Each number is 128 + 32 x the weight over its row's rms, rounded and kept within 0 to 255. Layers, rows and columns count from 0. Numbers have three digits each. The size before them is the row's rms in percent of the matrix's.

# up: layer 3 MLP up, 1536x768, rms 0.0793, rows 671-710, columns 192-239
# down: layer 3 MLP down (transposed), 1536x768, rms 0.0365, rows 671-710, columns 192-239
# gate: layer 3 MLP gate, 1536x768, rms 0.0764, rows 672-711, columns 192-239
up671 101:099162175116108166103155146097119146107144106125131134107185084158240159176097103131132167148170156139152141145142183113113165077077130155086101
down671 097:116163099134192162097163153091180160162116117081178104172111143102118124101095148102114125153104143124143124115118115150118194086107164144113114
gate672 092:139099124074086113202094123122120186182106184169120153144151086167145086114096149182170140127109102105132167148159172080158088136124089150141091
up672 080:112109075139080118087175143117085093109135108100141115115188137029125168083115168091184130152124156153086128150154085117110151159127163102086144
down672 096:078105088089143139140081203128086101107130116133103144043163053132115160101142155130167194153152158153133092147075114128109113133114124150127154
gate673 105:108154090128101118058114124130091111144136087097151125120153123142138165123113103111174082173152104120083185069125145104135111141163139185181096
up673 105:163151146067083106121100119071150162089066108043130165173105138171114137073142093080084118094157073150149072158174114104139102136105152104147090
down673 105:172134112108124166122143129052133140056071131114151156120104107153125140078110104083084109054096117086138106141149105136143118043115120116138198
gate674 099:131111106148126203169145113143091102068131094099097116131096082145127183079168112124127079108158099147128095126168142148133104144114146193176137
up674 096:122122135141095091183159058089151098086113123111147153172072114157123096078133101128183195125109176086115136073101194084160130188106167148145151
down674 099:154104114108101121096151174098119136093124119178155133112104135114107109132128146132100084221109152146116126121136164122180093095121107112123092
gate675 098:166094179144088082131150146076116137161182119116099140074122136156150154152121162191169119100171155120151129156125146110113147166110160131153135
up675 103:113170104060113139097098114100122186108187141183197133074140089108082152132117123136159125188181105169113131134228082068143159155101119128112130
down675 101:109172058058114059131129153132192132169141093167134166125154072161105131157184076081104130147115134104132115117179077123169119160142111142114118
gate676 100:098120195107206106150176116107130133119103202129127117135099147117120181164159151143163120150182143174178096159165080156106131118152123093133149
up676 094:128106077084143105059133122191191108163166102139133124149143109117165156110151180159139109199208176075112183150124105133173148131092100145094107
down676 100:166096147158094137145091128143089102078161112192131180141093089126045123129135099175120148162126061136066116092076153123168113131102164109103130
gate677 099:106136102146129130119173104126134107112129082165149162144089205143157143116119119150195107095197112122108155132104120097076156123133139168147096
up677 100:123139100087161159110160141131102112096149112115119119189121172099105101135161113170097186120095074073165124083049160120136169103103031144125159
down677 097:171140122130112135085119133107156136112151149115070124075163131163130131107102049128104124170184108158100095100161119125169174116078079139151131
gate678 102:096101135144128121065158148141143170139087108131193130128211143137135113145185177167063111149107147124117109117166127070052128159154164121124122
up678 102:107143123108057168148162085136118162051119109159139065103124171114106153128077192138117111096107115071126107124106098141139135139056175181165113
down678 104:130190089177173112149155144112160102124187135075118098125161130143118204128029103148166110117106144152184074147088139103147092095083126115127137
gate679 098:162150144093163091098080099099150074114095079137170157126129127084046120229098139116117127105165125129089116163145127096124156134137132116116155
up679 101:101154193081096201158088096085130132143101117049080186151134159119185124099140100142128104149107145180095102157136114184086194125130139065122106
down679 097:144127108158120169144125133116073144119144132117118120128182168161135182133109068191182116142145187153103067150126117149103147078172087163078125
gate680 103:134156126132053097117174172073081137105132086111150171104105126154133189139156136132149135150115075141170083198205108117151126094098144102157106
up680 105:130122165154043120150125116099143117108140109147180089140104080107173072142145145139153148127173167098126115174175107107138090103131104132082150
down680 101:106123089157139126154107150140135153152164156130177073146125073090111113145166167088202119159194185122093077106117110117060122102154150144080100
gate681 098:101187149137095104099137139131072136100043153151114128108140131182148118133104188112101117088135194103097169140120124092161132134115155118162103
up681 102:067160112149196123147079123114189161126064167156105151159055046109114144153120101118117182157143171166147127171118064119158129139138098097117069
down681 100:106134178125113097123153086169123144087152167135148133152120177154107133132152146120139126169122081145131125131101141116144161138116147129137095
gate682 103:118137091186097180127059104118112149162132052181179132094173127130145146157181140167134090166096112077113209130086131181154122096047141130144129
up682 103:145168102177134136105107168108145155090127128185098121106166097142129142146132128142148153163129175119111156150162113101170159111123199142122121
down682 099:137072108165099124111111150085142098180139110165127088140118124130137156165196142194124129106110113123100102162159158159110154118122123143094089
gate683 099:130118085123162074127175099152186095138098111106080158150152136181091122089112116104119082154100136153071139063110106126112127156147115160144126
up683 103:119176125090112134101130135132148118109121134129189121101122173144069159129164111185174153126091133161183080123142156143130104071138161096100057
down683 109:111136140107171150145135122125096061087139118080165222122141130152132109115089093099164124124112150130101187124152164098103111067100092208125155
gate684 099:098125155120156121110098148118073114094200131127133104175098101125119164104137072175092118103122121164102124155094120197092151149106103088108077
up684 102:164126102088092134090152139086095114068153158120128131113162111085144100152106139050154225141117155136118098112121113163131121120109124144146123
down684 096:142166199129167076107146126110149146118142083216153149133148096136101116136071121156155089105157131112146136154128099183099158156120131125142083
gate685 104:136134126108157149084110161093187103140114145145110062133114213152119130120115176125201106069162156139139151173096186155086134140117125129113148
up685 104:127211161114129131101105172084130118122157105166143168121113131097145144095123098137185103129074106128178154155137127125131125143103107127093096
down685 103:142180122155129127129107165110106088129119120140137114183156155110141195128085145126092092075155128108153153150131189140140131062168080106152112
gate686 102:107172162107098161115103132159115148150133161163174174124192156136113113096109105125124130084108106125128127097116120160139109136191125178101174
up686 100:189138126132124119152195124056123118060223126116110120097096124127147116131152118099097150056130147132109086193115100162137129134135170154142122
down686 099:069084103190125091113185181109156105125181105097162127111077098131136155107151136098142110094127100155113168130186080156107146099106115147085135
gate687 100:094099146134105135127152134079120151171108084131121159177143181106113172204150113091135109109189157145116103117165091080064157101070145146197078
up687 103:067071103096135126107106111113132150112136073179121160082103165095059096127143136191109101199185130119074122106171123054129131127092092197135190
down687 098:160156110142120212111092123083152109132162119092143200133167092103139114152128038127081101106098185166049171137134178178117057168130150087142067
gate688 091:114131104114108099100084106129097091136118124154146142129154096120133082186094117144136127140122155107181133062116120117177135157145098129125123
up688 096:136089149131092196171182122069105137173107155150112099174194139074123184049160138162102086087146085145092134130118112146095071141126098107138167
down688 102:118167136150134143134142147099153074166159173146151099154149162119108110051175088131124151122130176159131161157091145103126101091110193180133104
gate689 096:159123182122094118114120072107135166174100111107160131091101156103184046094067124170154147167125135056145109053130123172138118169157141090103144
up689 097:098152125159142122091120128144080085128086123126122138097144116164092122114107069152131130118136142134194169126166104096195178102123135124095098
down689 098:052154074126155089144150137137161047105161108128102146098103112159149126159163110133134141133142182159129147132151135136123132129062145191099105
gate690 098:093114133102061096176142058159142139108077189142141132126189104161074132116193152144214161108154121029168144099153143077120085090100134130155159
up690 096:145150083158069078123143135216133104116070098147139087093145105132122146127130127128149118126097136103130166141136141102142132128090121185129205
down690 108:164138150189158163140141069129118155135131106126160097147093135155126101104149186170174111145079142082151096118116160083086127117115101130144169
gate691 098:191155127203143171117127106080177120129115141191076021113138105180171145108163145129078099112118089120138091105161118102133177151134110134137163
up691 097:089115160127169055109143152116110173102148160085153168159123160104112126208100100145150113162140159092098140110145097122103098128122141126057084
down691 096:084092047151137148114140100143141117129087226125147087153183123083129172156101109107135151136050128118163134115178123132121140054195119086159197
gate692 097:149147105221059123122134090147069110134125135123146110089127156097122137106108131158121154128116157105134120172158173164162061151086119150106123
up692 099:206110143061112087172173123101123149141112148144157095130051134180071056145148074114116145108168100079140161153156183154062072093161103099118150
down692 094:141162081047151169165132178078146133174138161152178093091115118198112109214123116088132183073153195149138074090085122098139125170179113103107120
gate693 093:156080128134124128093071184140091138151137115124122148097129133098116152118144183108097086123104115134149105208155172154115136125137123150067183
up693 092:157225158125116128100119138111171114151153127091110147116099118163081136192101092127210127126146141121124157088108112045128141130111092142155119
down693 098:128076078107099164139113118098115111140124150118077147082086171103080144148168100163161102109097140166132141067143132177125162078116148122104135
gate694 094:108124093112158064142127076131151088083090123172152033163103129155183158103172117079098152173173163107123104114076124152118136044119104150138098
up694 096:128193143142124147095080093172118155153067181142164069102075151135137095192168195079066165124110134108134174136047083148111163101091149165108177
down694 100:112193093147093134081155109158146129129108078114113097145158170157173156107174077083143127095140121105110117126129154107146121134217093071075098
gate695 100:113081116088119167114189116134142156173094161171104183106104129115056101125119086122138100127121148152132121174091134052127107099117129076089214
up695 097:156139129151137150141127154153172098115160133193101063106137135197136133125093151150112075094150147129168116154131140142149061171139122128124103
down695 097:115148131086175119084207109081165163077160110115075166123141149149207095186150165104073121173158148138120168186137068062126180132130120089134143
gate696 099:106114126155074157137151136160097130192119120142148195180131123183105126134112110144147130126149093094114085113125106046118131114176159232110130
up696 101:138095170150123163217121078137115186144127101152103111113144141168159151127114100180111058117176118119135124136133105099111114149143146197211134
down696 098:108127171107102153050138141123122127124176148141135042216159105165146121139111178082176152143182107129160093122147082142130124140110173125155156
gate697 102:146168145096157083119122163164149114116197136123073153105144123094157122132121142096128078110159217114100152109092170145093142079091125122088093
up697 100:113151158098134155138116194125146142217085131143122136076153146069132117072081122195182157135156058079112103133132093117139099137122172073161141
down697 103:143098139092137090117104130076124144072140142122167094123136124098135088133117124129150146101177127114145144106095196138166151165149148164167109
gate698 099:148188092119136109090127126170139100054199091159087161149104123130150155110107093149099180093113104139171157118148148168126211154144101083126128
up698 096:158113100087112134150197101111110106142147164106175116124120161131097159153154159162119118170131182098134114157150162095102087135065130152165134
down698 095:161198123168180093105154157084139132069070188106144102160208146128149124105190143130126153112144116145081150159155152133145123086114131184071135
gate699 096:169133124140152137177113097144124098118141148118114134087107153106121177109119105142149133077175113044192166161163131127116140146136146074140143
up699 103:112147105104116079134147108100112151135154120085130105167159112128113040083137125109118131080097143129097101141112129101185119086083109191149062
down699 102:130122165131135161095113191062099158094122116105145063148143134048143108158123150132143136095084125060105061113081109129190063111140097137133118
gate700 098:123123139091142104121149080147156136081112125139132121131086111206084123178134163210179089120156133157179123099103106117191108166146111135101151
up700 096:129081102157118109138077115109098109063098148161141151155156121160075142162169162117155110066157136137133117147129095092124109082161149118091172
down700 096:156076117127153149119123102146057151074205091100119083119090123101124144095167065178133178124140068169177131154113116133132158076141106132128131
gate701 098:188127143181105168132095067120142117140115128100069157135118124049099047178112135133160079082090113138093112107155143126118066093076139173125132
up701 096:094083112079139067107070168093110144078040166119126130179089073124103089217130074143165142127088096173090125089170113126135175121175110081156148
down701 099:088135188027190104111156148126091135127079127093137096140071113118113173132133088142150096105112171172159139160131140171165132179126137149147109
gate702 104:161186144227130131141112090134161127120122162160111121101104190103133071163151129120091067125103116175133133097145133141090104155116117123099152
up702 097:126179099184117082117089137067144115155123173072174115138113110135090132156181127131124106099115136173143110061150072136069189133084102104164132
down702 100:099126104125128124112127089157070089057157106112168145113148140128096127155139124102161139158125135152128105197132126150143125155156137116100109
gate703 100:167110150152147121123174106060120101078123165134114120131158066146105148118135103115206103057155185145105153156166091151168165139102151111172118
up703 101:141101089139145097102084106178129129105178102109154075112133154202083155111116116151097089166109067114134092059157075094110142186202062148036071
down703 102:131209119125138112134105097080112089163133098085064158133134189171161156159082127160132106145103188110158147105084147118137103146100124096155120
gate704 093:100157152157180156166124138107093201151083121078133115163168129105165159172221133150153130115132169101098114157122180197080139131120114144127116
up704 092:145149132104131191182123087124161197123130168093130112119135114121158158105127170172119150108088198111149077187196090188105128124108107112174140
down704 109:131151167145142134175093103120128160107187095086096150131141115087180168109142118088156087106114143099128130153180148171144102116184054121169152
gate705 108:218132123097117153149150052149139116108100121085128193097107204123122123184096151171146076138099105109163120128136063141110126141144098106186160
up705 103:111105155138088133139155070147117131160190098147089196122114123134138099187064108123166123150104047121091130157135115150146077136104093137139149
down705 102:146152047111096171145178093176107174140179185122172127089115115154156113122138122123135164084117100129141103152143107144182170125153060141070136
gate706 101:133147134134164189135122087148130098133130151101174121117166140143077140159152096048179104096119124075175099056148125106128144132085050123164139
up706 103:135128138127131072049162059155092133143144195093145194134107202095202209116195071100126139133132184113110123151120174172127150089118091133145153
down706 092:116114092071064091148154155125188101105112102159168113041155108096100048095127118163132155168173165149112167132202080170056097099248138070115146
gate707 097:121134147129073137089129170094095104179152107140133129074153134120130169139095120058061089148169088147131143128169099124138097153152137075136120
up707 095:096104140113168128195147130135102156122155079131101164097093092106183188152125121153114080110151119153080162132147097122141088090147121105118161
down707 095:153149134110110123115137128154107191176132064130129109127142116119106115113172106146165106120161132124102119166129119191137165124090159114144161
gate708 096:096085170121161167168089133154102091120131108123180156139214102159178109153171178160140115128160171149140112075113084136153142111122161140136084
up708 088:151148065087110115108078165118094128121149178101083120170082146128084158121099155107145169096129101126105070169127177169157133127112103133097119
down708 102:089126029099109150113136198117096076118138179104135090118061140148077114140199155149145131138134131133102097117123125174173152092075136201151118
gate709 095:134120136110112108074154127136153157132137136133135145127122096202112115130110139124141080088109085087137133163105139170072105128109159144143088
up709 095:147086197109079148137125133116104142145131128101145106100121113131057198130067099163139133145070146115132071129140152102107093119130118122104115
down709 094:130126087108197098132065119079185067138117124135127098147106140104140084167144130185130101126159131159118101107146061107121139074170127094091148
gate710 101:199164157136196126197196129082128092140110126171124112124106147063114116106133058143140113116086120184145101088161156108181114114095147175112140
up710 099:160093123078145138118103123100099130149121132074154170131086199107175188108129136143114136147119121109149091200114129118095098108200092163147177
down710 102:160164079088206172163044132114147109102106093053120137155091099128088140110088147122125124110127142068191083146072124163192107147054122164184142
gate711 093:167130138141120098119109117105116064124158136198068120158106147139132146131073172170137139183205132115072151114109039114208159128135122182181101